Part of a small language model's weights: vocabulary 16384, 853M tokens.
Each number is 500 + 50 x the weight over its row's rms, rounded and kept within 0 to 999. Layers, rows and columns count from 0. Numbers have three digits each. The size before them is the row's rms in percent of the matrix's.

# layer 4 MLP down (transposed), 2304x576, rms 0.134, rows 922-1062, columns 144-191
109:474582461484500487536545470507400516465487471522509484512525496507549495478525497521515534505525525504616558489492476573424617497472592521473549
104:438579491541444449445491504473451512522476449524538484468519433568511642516444403504436493545496502494451475508494425459506511587525550490473455
101:486669550540479505465524499471356415515615464622449518487527451493456461484516478484507492398493487501438470490582505476602510511492479457493522
116:504552500595386489470375481569507489496476418510524420496476445528587561521521440534521462582522428514534462488454576479474483562513488506417503
108:452437435593519586465467454544520590583474515457467489492471530450605447437438463458449572545538436450519494570560560508470466457440547534486453
100:522437343530466413563394439514588583456485455564379486453551526456509492401429482478543449548431529458435541399438441543533508446495553570549507
110:498360465534431407508582567485562473518468511477511579563451373478586486486465540519471459511459412525414552560559503525425459505463500501528527
101:450460466475624485512423531524605491492435476496466570540568555429520537451407591478461404553552568559455498550493548543508538469447482532519543
097:493586425556497392488406472476511458414499499566441593560521506460549450465454508569475485551477474501489489489488560465495424452539497572509504
109:509438525543407466484482456503532599399466426517553414508554466432559490509484528453548468555475409528643467416577544555552477435516454410470486
110:438518498529565554555519451435487506504471486503433581458499458503485493467459529411495435629442391492493525489572535508512430477595451548424519
095:554448427530533535561509455466455518452432533578514599476506505463528553570518506564460498440538423532403566470464495407460626487517580459562508
110:535456494499404577442557461557428529580482532523511542466510510496481509589563433481517416408500497461535525535563462452462408527412578441543525
104:495442527510566492429473599515518483410482521379475428444537469545537520495508550475439522514550598516498510439417525550561537508480501509467545
099:489515422396512488447447546560524517543482453434408507466429454484384604520439549538410554506587494488498540474507458471576437467505509510431491
095:440519440481489505474450543419481528544510514363459512438442461512481469573568418475518425467542529503400412508549465377561474552471508469556500
090:447488527443524564433515453495520499450452481544486485567516487529536493511438547529507451532585510468430496505527529443470577504585373409418497
102:540491451502419557491422504491395491535481503566432542421460442498452521541562426491512482371556442486508540470550497506381462509475445444565535
103:469490472502547593518570527546550437534532490453443546403553587434488554374477563556523467393470497402540443513505507527453525450530521484527563
094:439503525515465522509544539574493527376549427523503498628551510440455446485510406544395459571495534422494448479553553448514531569580479450449409
095:473515517466565515433489476454470459523481429451539555433553572549452563484526539497546542343442517515491463453512593567539424526540469566538512
094:534466443488506527529495527521483501475500572512608568524573526545462431519430487540399540476510428490483553526500462508436508457516569566472549
103:521477601409450534447645428423460515493565441472512546438628512454469450393493551446503541519509487551557526449434471492538439561556560580589581
092:498431465507543443502492509406476553479518478533420487523513520510475540523464524498537552554441541553434529526508521433481526437443503404631522
095:528514553470493541515366513469527527487549491500507456430486439522520587496451537570506496492549493483447491444553550522513476535583532467527488
094:535506449548432531467536504454430406496426467426535526444528560468506557502516534487441622429487546595442447499520427446505517552459532472509495
102:478515542536504439539516458477498558475483503488459459554416557481508556476468479467529470454513490381491532533523518386492498437480379532543514
099:471512491488491445490544517515538472513482400457445534427455505451557511583489523493530495513508464497488430567486547472420496522407455602471538
100:503421462477515516395521504479492515554411536531413493574526488452568474558399544475486555460558513624476512473508479572540467530507503465577529
101:482427545523487551449458551412490434491520483440355500599505517524454602422459556532486435419472555526526519471467478525504458498464574455479567
097:470538463468545589502453531508580496455460509486490431511407616383446546404458468557466508529520493437488454491458449480536446432465486486455555
114:497525424435591537425469497465543536499441526435461457480407552534451505437459524549473504593495484436489461452560544459489450535429480463394505
109:510445451573478579566556543419551534587479425522508468460435576550475505467516511446451548484445585541476498492415426547528419468476489335435584
098:484514505531481478476436442472441538505469521529430582414483473406530538593515480523398512481503529551517574498461462415459474475548475501556499
098:629541448520536471471526577501443547464591481506540495483512481437394554492534461591530473391484557503469488549417448508484582480555493505553591
094:407547473494599453472468528532551519463565462487475565433514519476423435511493550492518428478513669545483436526482507469453459458532516549490461
095:513596488553531513442502492512462520459482511521451501485500457411506492492453581582564489460453570568470500469468442460460526558516576546499503
084:492541545503434538573502553547570519479469523525432518535555479533567577582472573495505555521546526517431597497551485540484559519530532569474460
100:531477480415457483449511496518538580505553462423468571475526423516375541520546518473430542432481468465539518530466585538410510499472572532483507
096:498484528514531538592511520443377542465566545605511439550501495486573556452497484590458486399473487482443452473450401477489449504435504545454399
106:620532595503565498441539549529521498493488565529536402490524451629497548483518516447447559479540464517536473502528418532480471474477380555430582
098:420522465536516468488495451420523449391441458476546477486499484548488349574470546474471528463491543491480515514617519406516578597453545494538413
100:477496521515564468439461515495466538561582520490538475464523590464521408480526472487479543469565579476575569476485496427487594478481515466512444
101:471483439363554524426611515478612508545459569490475505551556505450497460585546491530555460537442524425438451519532513542526612426548487451507480
108:467492557493539400554518437615529503529485530489547508501449432437432560605531549527497533492507452453523510514419453467526527504472542504503461
129:493462430524516475519520535487523474501523507514503486454441461603539545433497492371432505560485482509496428526491506456477475482495482511450454
099:524428482473457455513565562475521428489478462432494567466577451525596543485570602457456452469452486452492541532419492561457463569563463465449466
102:522581500503452522497457493555499422509515467583454464538402507419582436500476496515436512423541475505444426509453570474477571506485455444401542
097:495487496504531467589407479557530573430541539530566415550563514523470468585525447499447549530602436523444535579432438485562398469514513565490445
095:534539490538600566512612510525537452497465501482521528551476406485515549508507505530464433568422466540461460532529498431507497476529473518419564
103:465515473457454489542536463452519500471532572527642427422490468500552497496564504546491511568545494510488502479497499484450501527466485444508457
111:529379532520479467533458478451537467527531536469555467545478481492570584429423479546582541506491455453553435476494604563601560527576424449480481
101:522520476509577543502512447577493475528490442519475533507491451459456501575454488545510454526454542490433440451497413530511458488530509526454579
110:437594485458525432565454514432549563439468507485488446464501554493491470422444396505493516522490402498499441487492567502448445485392507432578499
101:529498453588447425492526597459531489523603489477487477505487487600485495487518578410486457436469513474520517430510546506490384457568472557465488
111:507447435497496471515566452470588505523504529512534532495470419503516572416563614459532483494564513496469581477488559526390523443455553447571478
100:472527485553481464502459384491551582473451596492493501500431494534502461518516488500378521465428580550563583496508515514530487483451498468631480
098:459501399473457437472418562578434630501443535407566458442616499501476558502568457447520541498552495567472505527442546445481530484412511420456469
097:492577476572513524557508563437496442520568501498532517426459402544455438464547476511567561432563490464593420405515513498454469454454530460462434
099:517492514492567566462487522560521546537527485508492456564507460488536523491516437519460486383590491447537534478535469436539525499537424404575526
103:476476443393478525359446543541468524565511526554510502520582429508497466480430491481525469544480485446515473452455546524487516492499479508536524
099:501557478408586519566522573383466425472428568497517450481523547501557418555445498446556536453474414468524511547521545492478463420502431563432552
095:586494551510484457504425519501484534422497535491442406554495567504526420490438479596460543524560521547478439525516525483531523539431429450506503
099:473588485579464410432545526459477461490459550502565539476524550451432438502418536613459452426390521552511423485444576512508440448513525553489483
099:505602462484492441443471473509520564535499426455538586579541478433596449379448500490566647533502548472475487481506550455511537431459585505505455
101:549397557497475455506454418527411447443454566465524467495546494513395507481442547524536482463404463486456423385469517497506561471469504561473383
097:482483506484527471524520522541529541517550533543495445423513473452519404478518622558497490407497486516585439476580441534501527406429522559457413
110:401449502555468415541531560434471568498513461471538555556521461567553529539564485518515457390458565530511532561532516476535501432470453557453458
087:455583537500460437450548445500487493462483515537516433413533556502454570480522533602465522418593584609508519450460576488486450544491451463481480
093:411550537397514428514492519489544592532520571488536548553484499415551529504485512507525485445544507518475426538511442559536463557500415490556423
093:583440444477508564548450561472580470533387409514511439471541502490502541437606540581478462376603473541374522527463487509394550479512455542568537
092:461464587491533523493553477481529468481556453487525480519478461476483489543422485419566451454489467519504507457551488502447477455451487477396541
103:527543465536521533489462508455555466510503392384494467429542518566485481546559471560539442473566531495510456457553578554567571476561415544612521
098:483562466445465467516502534536523423523546525471518534430564481515509453475546472544610461546561488575550567454529376449539465492579488487558456
101:554457516496556478524440551442396410438506519513416554531513507409532501473505463414505525423428437498461581484469543484493610493536569537480533
104:417560504482519530462544493487456487494428513427568489517472433538557469525444549509504495523501519440610545473524457524418517523574477450551593
110:529514441525499410531443500532475544562525497582441502643403485500455535482524440501405523513533472413467496496396478555528524524575469545507510
099:496480445504529509548544496550626467441483540502517468579604526468445581583597562517480484490498471567433492635556555471569491496595525465487518
095:471399591495509481469530487447545516490413563459449510458605465485394453448485523473501493493544448503466587491513486570482521543510491504572502
102:564453453481520473438525537468526404386571434520448531575509469507454469522470479571522525614547539445501446455584471504542494497563515576496487
100:505495473510516509477446479566581493503491437420581494563555444509428510590500592519583516501601456471410466486491506395511507474594507431399451
101:472536554476561531418494557427543451552512441458398428469452546510488428490456542483476492517534446527470533558485513599547443527573549527395535
100:432433477482442543484485556454473484472567547438481498394555512508460503418468516498533490468528551487513543484485559439500505516511584492407600
104:571565591480523453531519498377488572596495510529482504581464434492518501456443498477440495452461504470531561428508510485582486395453472507532420
093:556501515470493526464513468483490434557498529445401465481471485605419496501479488506622469484501425376480444464493470514529486500521486517451525
104:491477509516459547560475536557463543513421479550542460497430456520506494429479547502516463544487411462468415489456522468473455522532493457477570
110:449564557453394544540558502432498512584491529512566383441546626548539510431488419532545510376451430439523501496523466550562596446556473534526575
106:557409552440493486507526574539500466517528460512482421376489528501487484491504518494465412431434455609483520425482444486509585426467498488408563
097:510456329449489453440488541522493516562473561523475466521517506526439548476483590595486548556453530428470464430519503524433537547530454521526516
085:557445523476443462635508488565514536449548480488492515515613504470582550483474420547510507435487541477617515521539501537465472511521460604485525
096:473525472539521457510467542490486493546511610582571466636470453495504518440508516520513512448557481508465584607481548457543415458471463483536450
105:514501470540517504499528485522490540594480500487520475618542593474630542551502579474507456495392466497472510542438505511648472575506504479504503
103:489532593528548562533506477515568503475514495612455501466487552507577478485513507479571472517444580508536503474447504512350561451446533407460471
097:549485437443549533479465459406550482496474516522527570480546495474515534459511505533572597601430595515513506542461480480501556564515518469424482
104:527424545515475530470531460477491568513489534477536484491508526571561596469483498440506481401486438476496508420466505436543495497533494490542517
100:464494525507463405451505438460492449548553559410496559443488462504562472536461445547537541507422461413436450536454540465490474570475515508476473
097:462490558491448445576562447466517520585498530463490516506471480429511452498455429511465523404519494483442488457436433465430488480508499525515452
091:435508484508529519438460498496549537507524470497451435437525495515591592555429422518425555448616556414436538563500457581439471466450523434491487
095:454480493551532521533528502463435550554564585445578517446453502457512559467414519456521585495568518483550593611572449442510492515456489475458604
104:557501554403500442509486456522444475492551505529527514488441443470457458437357519573560456530498512551543554481474494509411514462523532480471510
098:468528430427583559510422556535453533469523556488524436569522406516563467511583485466516539529539505448501487431605486495398465514572471527634558
091:596472515418532611419507512553535487460490500468497606541540494472515536448470569510498425455451495522476529394455435452465540462452499486386500
097:399479525505423437513545497529445543523376486519440468555520463477467581496488511458539491469502454446476493540556486489500461535493483432426559
105:528515547542440552497480478420545537536518488454505535493518540528563460505567570535478443495555514466473513528451455477562561443499468416484508
093:513512452440502475470447482503458472529508410517473480517528530525353543473465486430398537495529464403638452481473498549499366480497535488426452
087:418479512562572528431558475459583548557511503454447544419504500539481532606553478486609472462494389483583462504632517457441503545361574571541398
107:440458496494472493507555564544483497433484554427519542596498496521414466504531499522577418553466562564512524533527514538407412469401470528513497
091:467527485450510454483497436474455476412442529477465539425502512449451457470537478440484519551562461478534558456492549427480534538511613475430511
098:551552459510507448478580504455487620507458455515481464482428512458506520498400526456569470520424442457504566537515427446402424410564491497503528
096:498603459535566546515522515454456599508515509436451565507591483363613495517411549509513509574555464529466552495451568408476539501435459492482426
104:441430494493462482522497484484523477566455493511540498480491527537446467514499486523438547440501500562515460468445425502501567499473450473442536
103:514501474557555494508458505522505505379497522416500601463538510417513422481513643525506536527551447535549504610409513556553495510526528525483461
099:456487464424590580465367470558464478557512492431421523378516492454524438536483533477511473456575430523381463471553516425464503471497550462541541
104:617508531515519471511515468458494531510478532532504448461400405440465432457495536483476574517519522485463545522503470563524432400568478428542547
089:579504531541473478442553405405427576453503462502471481504528583481552617574462479543457504441534484530537443431505583456489515442551577467483465
105:507587511505489475570470493517455457489459505511592559608460544552480601564617573482531550515491495477587399522451480523471444447504555517461441
098:473413510501426510459425470523528524494495513439494585465526437465501559555417431520433390584501471490544519525517499446441454520558493478570502
095:565523504444508492474535547575520599531460445532469547526507444415536484462568508449510578511567457453454487467511460547473526542563453471521472
096:470499460489482468498541474490459416516413483603491537543461577435436535546507506472516498546485451427471429475589497569395622504515604516427489
098:556527539597513605508414528428488556600534484487474463594505500494445575466369512575474434532503553532516563513544467391513440447464448560434453
087:527564578495447557532464492524429472433513493515558483501492443538615494524577494563494529500500509516474526504426436537527633459611468462512497
097:604494451455579479472576522589502575556504564502416568458463477487488545510536527545449550592465550476462516556526501502452552488454474442452503
104:495523523477507539512434441556530575483567413556530555599462568624457471476522578477474513550534408500474455467491470471602543588497457410484529
092:414588430435533455408553498426468507469465625438484488499467390465497482443529514432462570502590528484581426548571559498466531499528526525556470
092:459458525588467485489378468557483489462455434566380459432531446494443463489492528445604472458499453470402499519567486491491511536514455536593524
095:549480519448498509483502439490499503479480545450502500468421505520528485558496498527455525466478434455475529423529559540472594443463621497524531
088:551457561480539377614482446536474462609416543540476473586551519494464475480529404542549564514470587569628519511502505496482465499533515553422402
094:502485447561534520416495460430506519524524502454475512531461520565497562507595422497580427481443451525499465456512472555440465531526372506494428
100:534449499507578514429465522542479509494560518496546538533526527540442542507416544446505444525422486554475482445438573470480514482523420528499496
099:512493599465481455518528472387604486524481505595551542566554425543443504518531430544434431535497535559506459571425545476512524461448460387508458
119:455432528529561566424438511451436504528524527535476432502460508442474480475491483540481455520502509529534496540464577521464524498550488467450442
102:451515414438501468421510525628505543530546487508410479476561543461455591414553459468488589516559502530540467540542515480502425506553503499550435
099:444489529504528559483467465516438601501446433498494437477479567447473477430492552537483512525547453533451452416543468517518438485469556487573410
114:512513546517508449487471531510615509523529538476476468490570513514472479424510538493572458530514541536537531511455491536534537415464488547499356
107:450460483467394466433496551448512537433532574518533462543528525460455498489449487452437491512477554443558435434539434536540557511473595460526495
103:528426477493542468457412502452543480509534394512566468495547503526488522419560549504467557414583561550512524549458543469440442498577551466389512
096:581518604446450512477439527437530579472495546536552474480553521593484544560440464468511521565506424516457576430570431521565498657459530469556465
103:549586485461425557532472412507501577428409538472567492471471430425486521482593479410479471598516562506583604500521459502512577534500575445414458
106:635435477576434428517527459478477478517542590416530493498474443546421525520432508508465444535458500544453443398437398505569553529487511486551485
098:506490545488553397412473462553426572552484475485492479513563495566527557560452507460465456504528460547497565512456491518481424504442481539549521
084:482498452505506454448488569441500558518482496531359447466507408544523482527471460471555521534513533488423470405597480505530560455494525533469505
# layer 4 MLP up, 2304x576, rms 0.137, rows 923-1063, columns 144-191
104:429526577521467509379516507555473556473441507528454561475441513540570496532531454488429513527513560521478540482566475561466492549505481523543513
103:571500520488512545505529542501447495512486498520448496432482554483420552556434544487541537500438376545460485540442597492458487492533439404365467
110:487571468515514556438492504524553586483461392546531480434588556542400491481499559414492548505569494492530564526539456434524460515512476474436501
111:541474568459535482511448598494468485477554447576457538561520407499541358502449478559488545456525503477570482585455598460456472469514522462522569
100:441561492407521470531537548551499517474505421483561425469555576517513494490513472472554487457603557480544461485579532420469548496482536571443594
106:513535607584517514555469552551518494512463465512513520450468489532439546470477520508500566522471451481541547451483477519461469505486498488451533
103:506515517434549473547452541625478499549512510494487461440462571544444480451568488533475483468457485459581492517475543434453488445439441521538535
101:503510511510480495557536600471486490482510511485473460502499512490605548572456576514505504483423383464559553354408426475429544482534596441493519
109:475489509560505455512500499578495536515483464468512473491506454555565528480481476420535515571480517459514376538535513429487573521533491437577453
111:567440542498450509503524508489468400361527546547537501464559540485455488404535537551451384509376550496547484511512519562458523537532533549571536
096:490521567496421545524485460492480550476465397517541512531483521509436541443467556514525461552494489477469494560451587554527478476447539525375487
105:470461556507462459436573579566559549396532400533536538501471499504492506489469555505475475483506458563484614521515491568474442581514474453548477
101:494539454539421538449447451508492580518549492488548506444484517541539512538516505506508412493538467412499350472543549463402523507425547427420510
103:404536474533480531424471555504437512450493539540486533556443519517458438491539513495468492552553425560481563472519424535506559493496449446491491
102:564534424521526560477532500554398465471453475475605521574579472485474534530530541549542510446531469442502473470484405447429475546516487509455477
086:430479554452499502530462512430460529578556485518457508520490454370513526584497507486427518473515467510533539516495471482463437486445452497497464
105:616506452523486513481555495462499522425512433575466521494464438567535501470528525527554568481455526480443505545418435381484626493479460490534515
097:546578410497510515542517584500434501493510443499514414542487525465469407420493528491430490472461440557558554559424475433437477430401440533423527
100:444452658450476507438548441495462441590477512531398514537522446579480454616500511471433503458574474523548492502649536519524532544525456468562413
102:473438496470489410485514576577489457428497512396427468522525416428478447464524484400508603498630528552482434545451447454592496559520533468543568
095:545529465493538532489456481481439477422509537493536427528496500344428511538520475422517520555445583465564498495496506492419513507488504538522504
101:449484451397449500454495540542469535460547476533532493444417536477492515490469581514460454520416466491553482554426483527537542469510533446438434
088:490535545472534544569507515534455457528485489475483525508509566550487511431534388537460515517553505506467509450519450513495515511422533479522538
097:513463563462386423451558609464418495551460556579518475597551555514523461471533467485458574493593460469515507536622556478489548386449468503426528
099:491510499400486407485465596509466527493569516529421535598447471420555444431571474369573529544460449518510465489481534483465519453517513533556590
103:361497428531527510461552484428540551537539615502514456510441443466493521481479555519522444585414476499519508528486504493485512477462406536445474
105:447537449486533445483469493539525478470435434439467558487545530430493435485450523544509548464474570457524508560563491576473574374607454494508535
098:453538552498522551530495465464481500512510409457530546486499427461484492494485466574491455544458526582560472484519534473434516482558523466532464
105:575441505559518514472572462483571504524481425509455513453536460539476464536493495492484564508543556548567406464374526447562525572458484506477479
098:480500519491556511549506490512520449546595510520534636500495510507531476466486527384512470546576596488509529641511484428476526482567526495537511
108:483469461463482403539446612545515537359465537513419463472439368401466434534512486468488461451441449565497448516516509466438455441420515443461554
108:582527460591425555513496403551527474522481445537460582470503563370470536514576594448462529549533489535477474486479444554486449416436510452397569
101:423510400522407501429515476505536460602573506463549545532522510564500553384505492485480550518554502467539501534467509501426536407503464478526482
100:528475496491521568498388475480510557523510595483490409487472567576449524559497519489571376460571531500457428575464485457600540491543505443489504
098:587550582499427581576454553454444440441445489523541563489455495551529564479496481533500542451559524479488545436369545494491484560447481471479569
094:506508478474616535461518525536537470491498533442499609495490571538473482516506506519463439545621429526462527445537512443524494463455455426515503
080:490492509453576548483493458425406405534460463538550485407370511440450400353510403539532436539553479481509461490524471508506483482513564449504493
100:511499612543449542471482416523512559441474523505489428493443440503457465467551459461572538351486463509401468583472472510433482505566501527424485
101:557498424404487585547465433574507551489363521514549574575533379501426482441410490450434408435457509561502489465541475512411506558515498460584529
103:439399496509448517496473591400464583520493478473443520452536540510553500511466513436508547449493530510569537486431450432559498445487486463472581
097:424460489524498530610442499532493571424514468509652519520507459471491497528483427536493595428516522500538428496491484585478513567531605494522522
105:420477513561551486500446479533484576534457566484649449563472559540472509516497524422453491458538481560485398508556490381489452469535493525583532
099:484467567495468494504499479485447505522508505534517565490544519491461493571477487545515547483513510532545521557499526455502562558533580480466482
111:554468468419492378553462452526437466559476547478585482543433518479461476435455410416484570451400580478604536504527470502515510473412506512486505
118:487496552455456535488503530594531479502500478512528494513536476399506366449501444495478515499470562498482435499492411471523481435493605486470477
101:547513479601506437453450524520552568435476489498435493419521531476550518524412504425416482566425596519475512561500383614549574566456465469463425
107:461419502437411500398515511531552463558535512560573503406510477541441543480441507547536449449400517428581482444456534467446465509473436394526506
096:453477487514520548483495457470480481462442463450525510440548499526528537531540499535519522439368497511524491492387522424504549484530459474576521
101:475434474537495467431441492509455431528459554546522516504515525583457420525397437499498549484536526531538591512527477445500472476488644444531394
103:551491463578517386500525526526424508422483492526404504490454548448495472440542459511520506492526552559562537420485531508484513475492549519495464
112:516505520524496441480517536429519447503493453545570526493499499478624539526530519433527528576495504548563534450586476440514501550444550530355542
097:632422507528457505453423482492529494480475496532562538503491545398588443479577546513528526566580462661470431501565485407477482569483435504489464
111:456475448563470527481502513498480545371491425532471456537369423573530545527498547516418556462592443496541486476444481438595413459477513559487534
106:531498492387417470496580429543478432409523608506567449513446496465429428502515556539533535495556570480587554550438430495422525389456467441510492
109:496472481432457483503547428532486483485440370464568493547553522524452556388555528584494491554467492521531559487485485428452486543485528474472505
097:521564548496480542456573557586472478534443469517544544373550531485475553529506428509554471547519426457522411520568528607483510486488487483421499
099:543422457556486445496485499491498514399502503583476520504375592544526565525526517519449471559527552460500502507489514505427564471534426509456560
094:474505427592475544493433475521387544597626568491492511457467494565477530489479477561495473537609512463426505465558478575452540540525546498529570
102:374484426426473517489388458467492523481536507499494406436477512417529515558498536500498430475510476467504562541385491495542494515453528378520529
106:515458454482511469517522500452595562512548433527528539479495549571497504411464449522528515534476497554427458515521391504477470525562463502638489
101:480549476586502499481479592610421501534494515596454457573514496550504454470516483500489517520546499477539493505502491446503432477496471504455469
094:393578549431432571422625557553499578528556483491649508507546459507468551495471633499485427569491555456567520466525461531493517500503593572499431
102:450551511443410454569523522442446583435426533560515460479531599461538518409531550463521465568526524466538585557466584572535437476479415470521596
097:462524512423549437479534507521484430430451503506537424461485555496518608464418418535461498448427462477559497429473504525559453530556484543495561
099:447528499539543387462532521515480530483514496484477519525508475427589541460452531448588466518553504476550422511560543493575495454548484522548553
102:423537508434543510540551532466519453447527461460547449541452437535410486510517523518596450578569403576448538489451388479525556536409464480483478
106:605480569545495444526473528558480558473522577497561562534519437529491475398478539488494536588511466494485535503476461505455549550483473484491522
088:568423478563547467461477576499587454554466511448531437516429478504473449543419492463557515512527527455554506504600516395455558523426537545514501
096:586476436497490423473528503467556403460450499514519553520565469502542480498531546489472459592478401474498581546467598443508503438518488518536563
089:527405614473438557521479498437480527530451498491506513472516481529547525601547419489394470604461527457457449514538475443507531493511488460535497
082:482514531470512476483475456466460483459563467517489458528475449385489463561546522523544501501433522444516544476477543534538490485540468452559501
103:459543619554556525454428468564437473535456423546459607524433446465475560435501416445401503522553495551493505572490460455420455424451514479437462
099:446556475508494536493445544544505595476430473512507486450471581482462479529360523451509538475512444480510436518579548527508453481463448479530514
103:444534462517458572498521393585529464410422485482418512525410508510533510396500485448538504479498492488474526558475442436479494525439513514493444
103:508540476500463514571459495480489511449502536565550485552497482492459466516555541548488553444494429567506549533551570453514590453522574468471492
110:597533513540475445512487566527418532424530378541449533535486582475562504519572506520414538524454469469503542453576438526562549483470529536520576
105:491485476451474618571473397545417531556571505422474534504524463581481560470406420516540538504496454536561616450522472542384517530484518497465492
092:498383519460518468474496447502508482562515512556509522478518517395508448516453455514499504519458534503458551569465527496616490520562515502541536
097:388513569513541477473508444486614472494460380496480454403518456455464512456568483459468557528510528544442427549494513545530532442412462441468512
103:395503517535538522517519510455560540474501546525483478468542474381429403426507533528455428532524396494430549541558453645483575513578502494502452
102:557580481547508519482560460488533431402544459545483526526471575498568496532447523488503528480438563415425608511531589459454484523523511517414505
105:495428567477455550561392521639483569457504447525541436505445527482525501437556456533503491588519532482492465510506502564413527562449507409462418
109:534506485493459483470459505517510532464439494479442519495479500433488569514535502522547526391622452508488430497523505369531517375534448425476514
093:515521446492500484503443586501467516489345538516571529477467611449480460527481475537518403525348515587527547544488492545513545466456477489549554
100:529485466520459559481544489417439556521390472551485536472540534298507460531529502458461438605587493504522533492554498534407526466455451492540458
103:588500568433410529452520586471532386524457512508510455537558502507608425507396490459491491509485474519491530510522457524539503421528500521458506
106:467525582500597511477543541449493561579535531504531509410418471475540492523434485496532469504530483519457503576532603482482481505437545475509465
093:433462543467474534560450464503539585536528410530435492539460509476444521470415548563534414462525582476474577423481449630405500515483530509509492
078:472572508464519507436485455545468499491526487519507489510473498567506438445521497512474518499499499601479420529466510428538454504483538435531445
093:494526553506521455495526483526445523404501457558497449428558470536537494441492491485548473588546537590498495560573445599500439488446454449489584
108:542451495495453503564573501478577429517535559596474461473542464464547587469491524530535429472482470485544453498529510517524446481444471561538440
096:414407522514476479508487546492331424598485506447507462558442461466592517454510471491578435538498481544468468493507478464538538503522574483488498
101:547617548521509379547503481557539449534455486515413506523465508501384505573418473533431485469428513582433436473520567533549451499548496500599506
105:555452532434535506456479402605529528482542442512420506604448437517552525479439528527524470606535492438535446451568459524467465484568448428475522
108:421550585540447473518485482507508541486428461489500598482487527486538502435566523518490560467411497461584457428442497493525461476538571507495482
099:556496518494473505418553476467528494562488477518406484553541550518497490566477596566566529583490431483525550416545513591464532451485519548533529
091:555508567507514474573512531459358456436440516429585593526490608489391463379490498538557470500471493548532521385508484439482562532533503477490567
093:467529512486504541557510589516552596580532514575533452474518481475538507547475551505573446446472532505507490534512499495471413446378469509505564
105:428509485477502438487432529514564459489478480470420426539505524489516465407477479602565535502431525503526577503469447459474492602475459451431528
102:543477446550475448480531579503436312468370448555483632491476486494551408494482524573537574505564493478432531592512509464452484467456568553506532
085:503477434510450404554472564502583535480543481538440470466420517521432427570502473449595466537410457400493536501474520541457436443571526438495414
096:472506530366537493559519503510524512475378557508464512546511555400475476546529472516493472539473524484509519549425458439539458459574633500522458
099:485452588470437475545466408542527506460441438564456561524542559482482551495460548474596499466408542569475506419461490492448452556349494528581490
091:495497500519394528508555547477473489518565480531506477532448555473590510515513532435569448543396546490514545529570436538549518506486486457438556
097:452473509419505517504574479553481415469524361581519550437552588436565484433467543489482485523458521428520508509455505550538483568523481490435500
101:520519552455478513554538391451456508490490422487492506527501507547643557525437506490479547503524486514567495601451485454494455537397433500422538
088:552505524537467537523429476508566463519481488501450537442510362479540591535462552489466534544492469481455589410507459478425494497441494527440499
100:468500508550542473553548499523522541513557546539477596502439543600547412485537423424558608455477415530474457542464516497486469534453639510576431
097:513499529578476513492489493622410511493449508556504456400491666524497546454392421544638575503382496501510545606592531558519495593425477549541470
105:465432515542435469494505537520470462467513517484524473504481556451492444512489546478578511501473493533498545522459547488463510500533522516458555
102:528456478475404485471506573487444526446483478511469545538501502463511532532483445511458499438464540442491467446532475479436558471422437522433521
104:496501451516489433435462457460559438436346492542549465603475499493544557495513504429514545573480470520513472531515524564514540479576526458611529
103:406532520437471617541485468506602539563548419611470505485461554562539415500494472539532530502545563530478431497504461569546491509473521482424495
088:479484465507514486413552535451579460470496501514485463556506415525459349471480596547536600543575540451490489568476546479512417582495458490559517
099:484448483479573438512494503518517448529509477515508497496513463589447462397423534495550446515463548465484491525491491443528507472443489519533582
097:496489517489447476546452392496502477521442459569528504555507500438659508533478484463594498457548527452467601496453469449500487565422533512483448
102:457475466538423472506512513478456466481464451514377528552481472411514455465501430653511341505452500494555494487509476528455516421424513543428511
093:463454453583504532497484550503463490486422485471526529416488522499575437436458421556552471489491468480559688547489530510491437458488415491485558
091:550485550403521506568535513487489497518456420494472531531410531615420612491469482544538535480484523486510557492549515536472496509552502535437517
087:531432430566527477533587478546487496511432514524530530479506536495456513515401507499498486531512571525477443597544493474443432568506418491431521
089:439476476557463537513427569485445491466513492510474551451534586512541486453507552508593444455498536425527530534504589570533495532536510504612461
100:465458495491443459455570525510538488412430455455543509538547482506461512484424544547465543474555456411465506471476533541455431511516487485507422
096:501413515559467396512473419567575491443531556501497543449451599587419530543585564519495535523436468522470544505577460519494481443513432445507493
085:413471550497550475579537547533533511484505434528564373388457549575483499471408447500531541576506524433430464478437457478450480496512430401493427
101:597554564440513482539495465573533550506439427551530548527455492492508502517479538467509474459577582483533496428586462493404509501460505413370548
088:478551481532552506491570460527527455476399447490549499485515504444428466500473533454478540495411472533536486576551552552534474454565459465536567
100:485523501453520515562525563561516433448477469508458529528467523496472564562364575478499480490530530544492584555481527519545572510500482478491549
103:508536464567419521540439449471512485464560581506486504438502517554505507511537476560485424426480507479504549522514538485532550592491460481556524
100:520515552390546311645448528547463478468474484550537505498509551468532503622474461546511533478565577419460540442576497550567519549440408519531562
124:500428515512524502407486513539591463584484474584456489444417490392580504481558482541572561545417485508519518515420470450498548492560524528458417
096:423523571446496434545446501616472494417529473419551422433488483473519478539458454597415554548514533458534484486506495458441480501467502489482464
098:512423414423429537454484482543380499486469543542521585386522550438519453442512502505537468530600440531585501536509485471428492537456442469597560
106:470508584530577504422535549578529476377485543487514455492461483513430552539511557440438515504471412440534574477513433530517462542437532414503494
109:515326511539510463445442556591514533493547476511497461474527585508559522538437498503508580504521510520562497511521538485530477446512437545585445
106:469661619426450626429454514527510556468532500457413570656342531528452445497516481514636401491481477559485397627526424468486554494433515547516541
100:576487399456475435505414371523610461451545542477535470449540443467530485552472556429454456469447482362457492602412480486539531540576531514443563
102:540493531453472459546506472520484438424503470502501521506506500516490512560457460545444494465522529458539553399566468536458350562536574473515484
099:418441465534510413521509471410428479500577475538521564520519546419441517507542479446501458572479461533443478491442458547352469469482521494509614
095:469496534582419544510504550469562543546500406585462444471620426401573458475516548511482565493416433456508589473494473526447487565558486550478514
082:451540473568414477437522511546488471517504549482549455553485491489491389491380485574466565490579505434526567487458514452564476495510549494484489
102:466580550437436506551439421468529430611422633553447476538496560461497554448566440503586434511460515511614452534492515502493491550475536459514560